{"hidden_size": 384, "vocab_size": 2048, "hidden_act": "squared_relu", "positions": "rope", "qk_norm": false, "init_std_qkv": 0.0357, "lr_mult_up": 1.18, "max_grad_norm": 0.5}
Each number is 500 + 50 x the weight over its row's rms, rounded and kept within 0 to 999. Layers, rows and columns count from 0. Numbers have three digits each. The size before them is the row's rms in percent of the matrix's.

# up: layer 11 MLP up, 1536x384, rms 0.128, rows 943-989, columns 256-319
# down: layer 11 MLP down (transposed), 1536x384, rms 0.107, rows 943-988, columns 256-319
up943 100:490502411522474427458498501514548515599545419556557499464463521536555564488516466510509490518550583420482494423502463463430503494480545556512451536520533491516529530488560500390483506589423422
down943 103:542539564509527495399493444460472442425491501565529433533483496494529552560563530536569529480449472550427512472528458479574464443516479444512581444576484535433517466485444391575493459547550586
up944 100:555489472465489465527416539511516516457442480552454449529529554522501568429530493450533586498493532487439500525412475487541429507484563531464481473459555559422493581598506596489525490502473546
down944 100:437546489534513481517624474482432436479499435500496478501562527580484544474480461462427531509481484492617515527489501465513532465477412515502500543386499487456535530480503476419626483517458464
up945 102:496443462452606521493518527464475422477506537492518396586534434474534432552512484509549489547417477563559458435520552519534585420452533483453469569497548491558535554545512461511496532475455521
down945 099:580488495563481507591542508523515522330520435467468509496535479442471513529460500527543493460430488513516499425473440617533451447448431526489417481568539460487502485496521513507594431544466508
up946 095:507433515498548515486453544493482523466510453513455364488524505454445556484489405472444471476473458433529570429415520508487462393561461490537599475535543591483440541496526487438538534612524555
down946 099:510548447604513439477459476516425412442495454454450556557522568547512458450521523478498536506494570606572512592541479462549560528561500445508576444445470483559473586529506516551534480450439435
up947 109:553536538546420512524436459480528503559416481510548439483500473490576439528594486498551519447476439574461531450494435463460507516477521485425570547469478509446399514479484550491514494369466587
down947 111:333521535482509495512481426517502547481397561523577374448481453607450440480496487515485474410447413485516493563479432506567533568515522515416467544492542511478543525483466582550488454630549559
up948 107:560540544466525490486539572581434533453468463555574469509471563532397538424527482416519421483406565431480521410489410417528386452530574495542539474556552459546526509508536509521497553513480535
down948 105:542540520539525514469545495482538522516443513519430399449589472366431515543432514529596541528489456511552556525406538337511565559585559480475489418433448527479539528390510407474430484524567515
up949 101:537503447514484490500387453437392556456460461519470582593583546538479507520421529433461480529484516501483479514440507471542583583457546495478489549533631560481456544476494487495513488528462533
down949 105:583477488509583467622469463498394420520479486490553486540495420428474499487515522465536605560499490452557487572506468444458486566473583520549497526513486528474486545464505467486525546545426482
up950 094:605459530526488483457558319507565488468393445520532531454444519432600461508505405522422497549471444489495495528454449444547526483488405556546549487487492525399527521487510536458496482476450464
down950 094:530576464473442502518467550573533475407515468573539457493549513580506480605548514505507485462478492471522534613409614581533518480553547510400491447494476483454470478545567469494443569596534473
up951 101:548475456577449462523429569537569405510524520509510541473454483474566503511482499544569464496567472495491610467413491464519441452581510610527536580468511535563433393514500413514504596514552512
down951 100:451588441374428496547502545539466507521500565552524469491546485515529479492452485544428373486479503429451452483506509582465423512583559485489488579606454550550527441491474572455518450517602464
up952 099:465483562537560437540488513506446468418523438408440453533574516482448514644447513467528478477492440400488519460518517577452649526562457446484569499442526519481540541476569402493428458583496422
down952 101:513580577536480580537541387416530555512481466505577494522415403586449528435575534475511530599472496482527430605442540473536457583570487510541444497502481565448561482487516493428503510557467562
up953 095:567485508455584421445488614511452377564439517472493554533561544540572481471516517437434451433494521507514502503509419579517585507530418487447494511429573588556596413451485564509490368537538555
down953 100:539595539476459518424559492463554463529458515479550591358455539555483420459492470577443397482436538545507468570509474474487467574490552474565507485572557527474478424551552479493559534587480429
up954 099:475525543488395553509509444533598526532483422499521540493523474478507574572492528582421453533583505476523539541503593472472295495522570475494521491450428425499426517549598539387548551536470482
down954 100:555491509490406534556482493456449538569578488537584481559533515475478547496423576458484494616418507484608523502485475551543580482491557484551516543580538557518505543456437551477386466501567564
up955 103:456460562535564550546408516455608465520569533552563500553460551547463518601467475439523495434509455490504550504543510502526408488517435497595372513459552526532492561509397468465487550471495508
down955 104:493447513464529548536480476528452475535438454573520473484562543458447560576491411534439457505450499555512521458442449532606468439481501446458404524451468503543382444486583508475407515518559416
up956 093:502534500492519525430553413574499504531582515415485427602600479572487490560533537472373538486467489546483452483433513462507540476447453608535529443453520420528505489500495425468500568442503519
down956 098:527526531443484497547549429633532545541535565448567487451409611470445455520386591496543502472541559446476522528513509605502496583426565440474493511496510482543544453426459505484618562510452476
up957 093:506508522523541411536450539443571421532480521493463494618470583502417511593543485414560470478533558479527440458594483485425529588438516510488424472506494450508457430407486615552385415528482596
down957 099:451531443488508517545458520473539484547489474541471557396510529486535575523474528469561447456455503470410475496482461568464496469585527508547462503465535498475545588540483484484465484523521520
up958 100:506472451530490470442531424511560524452494501559420546457538431531557420468546514522547506415528522498546538547444483483471488474462510434474414358437536425514458546519456527541469507450545458
down958 101:623483508545527532503455418558548462488489518598554485533456533427601551473500566487478452362512504500527516442499448581462489473565512571560512524428471414469433477596459498547456451612413508
up959 105:506434448493498499569524474481491529483513530447434500477489469521471519481544423489406463457549468469456429469466509607534487547484625538548526473507523489524505461513419564484405482465550487
down959 105:497508465529525524530486520607561475477460514526528492492512442516457412414570574517496416431523633454431459499466468524469465479529504461569483512557525499466547523422447489519473488539458442
up960 099:473482567575475548462442610435546486567488518476507536563477460356515484539413558533486527485478559606506518459472587483420504481437451517577622489535465416450552512496542568398470618500547435
down960 100:411485546371484518561474460486522443535478392425585599566466573544584556495545416499525444527553509451512575527422491508535440482411479515426567466449540526498529461413462530549565562498502440
up961 097:390509540463472566515570585525479459489496476500538483485583574522556554465480416497526475430465393471448430473433505531535433414384425545516601387442522571486569528373482490473515484451522471
down961 102:525496530511460508478491490565584520548473508542469491565472545376459605489484524556484471486563527444582414534583510454501456434453438607504539453483541506412478523464532520465414573421419549
up962 106:502533520491486429408462550486456552465414528457558558492605517664497494445513548550559611513458409484576565494443512564474529490513468538564480472469493462492442406524523454510544451451464475
down962 111:511522500531458499520485566449541495525428506539456431444511450501384504461500503549475483495516544525482531503511466502536553443480527518470565523465553489618597490499512512544479445494526444
up963 101:553524494546483429514465431514435507491559479593492504496625475456451441515530554452535512480584537502516463427559440389520501471545477548433490413480535472552514503547525428574540429469572497
down963 105:464467456374432595485469473507434506553536490467486638564527467493534484494486504531501547516402498489412523446519492465514513528534444472507432442491467501484470586480460516496405450523440487
up964 100:533419493519474473544505459471576564480509508461499453520488531558499502432526445433552608583538452384458560529484532509465463537547521593566556478515527463505568435538402423496467517488517445
down964 104:471469442405567515514520537439552504540450477576532526430455562498550505447540547500538537510481496451437485538544538616485549495447547517520483459492529471448495519449388440506538497440504549
up965 096:491521505534506475473482431550502513505515446448553489396475545496502518473447464498517477462518438458567564470508520497527546542521512450434499516610507582521486462552552487494560496476472501
down965 105:497510510558461552532449542564518478518564481444503552579491483542474499405464556516453558549525498508538572536400520475521452518423453588493629504464461533577460489567495433381563564384560449
up966 097:465505532518459537573393429433570526471652538511445595546504491531566609528474450541581429521572637503458490540525492441496528483469563473510500568490458531454519563599534524346453527491482503
down966 097:570557546540539571531460379522487588498528464465432582444486426427478624490472481534524483465475566503502572554539477548519542606479554514518508530483432568455544469430491435570510563553580510
up967 099:474424488526542418468450546417508534591546448521481580500522583568562400546570424509522556470482506509449477424489534532553508508485537449418450605477543482450488626459523476461484509448437455
down967 102:495481547433496473483492389513524557486496514440488367495456515529469460568546423492557463430551457491482538546452484560504537474464526340467604602496532545508402560477588551610570555518544502
up968 105:516533523458459448514420514525526485518482527556483457579562486378487529531530504487429499496491504570500451395477479472539602518440478496443499442492500404506518456437562483534561490556468470
down968 098:544556505541445536490513582436527500425501564506483409497475452381528513516438435383504451465576568501481557478507522445530541449411461490386445513451558455520487483507517477458517476525520568
up969 100:491531548393481531543501432524529439549479464549520457471418516508517432550440469554615472433560543541528532516483418476438491568473441377479584483515564479475540539492495493468475508552485463
down969 106:507422488483487522491464581428545535454432501519461474554411450502582510520557478533539509470460513477424564481514518502510579479571443520395418535484529385575587578442486482489505619473453483
up970 097:450485484486483504535471559476580494544549473537436554496603464495442380460478567539425560526560453512614529556510442407517540468521587529458519422540389488465494486515375510568435526538533460
down970 099:543403439492496397559489438515399543473450485487487556481447458495426545452493527596422538573542541569541521582477499545561519525461462497500572412560539506469545594547445460537519561499464454
up971 093:600468452465581528545518553589496427470515518542540519506466433525423562628433500408519466468468475444430413437452511551521509452525432472471465528557510571514444508452455491543403518531491449
down971 095:551364504514506432530556505618473560473572541532491450599468522512606426379449504551582513526569418473556526456454536460532507403493395538610486508484447444479554539533485509505562506536511531
up972 100:558465443468526476466420384540469555460432406417567544493412458544526476547544427494491515486529548483451512441541570534539428406501538528422481533497534468510437544487478492447585478517508508
down972 100:458464476522566521528587455561585506497518569547456496551494531410478466454531457471552543537512558554434518500573559449505423404491564611375475541459515470506430531594516453477427397454503517
up973 095:478540581431543502445465558529491500451531565483509463552524475556560550490539529607505538467595411573477521526484369514459493509567464473459554511471477519455459456585503486477553415547520404
down973 099:365462562556559591549536560533462397449504531569339467588494564494493483522478530534530475482513502507505507488508570618578400410410516482462512380428505459597484422531533533362539493527442448
up974 100:486489564516495534450568492533539390478537580521504521448463505490570622512508389544445581483529528473557479533458463493453464419540501451562488566498505451483495514624454483516491487564490594
down974 098:506455522506372528527563493483493512549474509406544467565464511436476458515515458495504491538447656456520461455470565596588538489429399637421462432519562451476485526398587474487472450541514430
up975 099:472499552417397431579500472514456510493461534502590450517483372525594526626452550448518526407462589454470443465437518545539456518476559514427434511525554499472514492535478563496490510577490506
down975 102:509474462587566529529373519590470498546480480512484460539539451460523494525502460456489442581532502480535636485542447476536437476564546570547403569450509521522480461408484507456570450495459565
up976 098:543493508586501579484499517498437454442410486450430473471503444540473556512511606388558463574518593486446422524531511459490416475492514452383469526489476533503407652385502515475517429468530478
down976 097:542468530520482480501455419430489386403504509536536486609509487522487422463578546578435501479577564446446499477459542422512505487468455526524484438512514465492529502557496477462485523533482550
up977 134:442506477492460484558424530543466471472631531547518508517409563440583476498480528467501448515492534505538448438548430490534500528475457506509560523453522479490565508536473444446529569483581501
down977 109:387458443518508517483473532488487500485575482479550590457460439488504430490542486390505492490530478471474438464446434504605465488575490426432533508392537518514514501503507458564502536441449588
up978 081:447587506451396565530534468446508482524564522477493476433426432458457432495499510485503497514550536444468450550562551431533422556539584453457600376515442522550496478567490496501413550511509452
down978 089:541359427438502495414431583501464597479419525449497471488459542542490471501527475475494547526498410454402551442493473587497577487483489489478445566487542513473465523427472560576599469477575524
up979 106:518451469583478515509536421593523522501467421477571434436582550465512480511470413526449466518409417466441470530492512493521423534504512469474462506413510533401413532513552487450445531509522602
down979 103:464527489409496460591540387629487389497490469516522508577530527511436531486542404543419446472510557453513543452560542477520555456520521465459505521503460501451529500578460609501372567523384560
up980 084:526554485512540554555601449442494567532480453575488485474462472539516413395489490422588386474412438489431511535511480534462466492530551482396524447416506525565425544554557426481443536530529430
down980 082:469494467458367544459415556403468459517487490476501576406570539490528483456499505535506511444579532491528538470486398578447477595419468507487520489495478426488514467378448420494576555449454527
up981 098:498463466471411544529457541554524449569467563460528619489571542471521611433620474544442417563560570506442504508507560498548486520490425503506521531484501479560507573613513540565522482452500498
down981 102:482483532514529505508465461385489511464494379529474418539500492448555565481482570527539510472526542614439542537495515472457531557467416442594477440498444558570428408436535509535501453459449691
up982 095:492468474580496481539516541477446501470483491521467554490491527580564440541471527464497544409514570453525524451485544539478544549524513463556487383489552430461536455555498466481465469574470499
down982 099:499421558457471535512471494569589494447426413538414518514496472495535497478506503471506532514488499506464390492512521469431415516460548552521386449603519473453458427444580487502507411511475540
up983 096:513495416457441479498545585445536527498530433586508462550549541427534485469407551588446594528530452478485573560542525453490467551438468589480588418514510548473596566466482524515564455585458500
down983 097:443495607577460496528532580546434654537536558538468518595603527514624437404527473552456457558609527451475491592539451442463457489530544615540509527545563462575519488480508504508478515497558436
up984 107:465518562520515549461469459489542471494533531477484523504419527441447406536426529496564553480454490449471467497502454490527409453491559561431491516556514558526427397505442463519496506436551537
down984 100:562549481448453457480438454405516467496528458491443451508462542605480467441435581498566510451466501490461478473494565462624517421536499477540532532500479496518474428520438527519435571471565469
up985 104:466538514473511464514458417519484574488426529487476460452509566523464484496544444549558402495525472537558537496542528458477585511350532455476462464485509541602534413509477449529521473453439478
down985 096:508549471505436442454491458495451496483452505514427580527541522518501498484519454545540523518487575500504495563538493479444536543505478593540444406468530448544507564469572464543414503489432419
up986 101:378568486506523444550512444501435446458522500497419533513520438471563527474445538462469493522481460575462511453528530481463509439483540436562513477482467563459426424486532536493441466532478600
down986 103:517480455426514467575519509496461491490414528522503392467430449542517472460525580510516520543471598452489496462426531481522494435531460573498436534570401493516513529472436498449458376504506390
up987 086:554555559480602498569583573521538590496508475453519441590461522535455507535421451512418475485559418482411479467529500492402557536520593473511552495425491492434466545442486470509604547637457593
down987 095:551506505534533512509504483466537601409512540575504534405555492500557473478531561558435488518454546347456532458557568529530482472478555467485494412475580457601498458525489518541462467560569538
up988 100:566503420513477569483466592505495531568527555519464504487438528512465517477454576510493586447438471552547520583477559534455513525448488595496419435481522466560419497510472527549505385459477566
down988 104:491437553491522475514489503447511453532488487535533592523471486520559478529484507507583438498505528483490576417567590477530574455509490470502473438409492506561544489481431516515417505558345548
up989 099:537539529497534509519517484568482575479482508499515525534602586531495455521478443490627523523474448477434510530548486509461551542601466549540471390540474598523479521601559581469449489541449553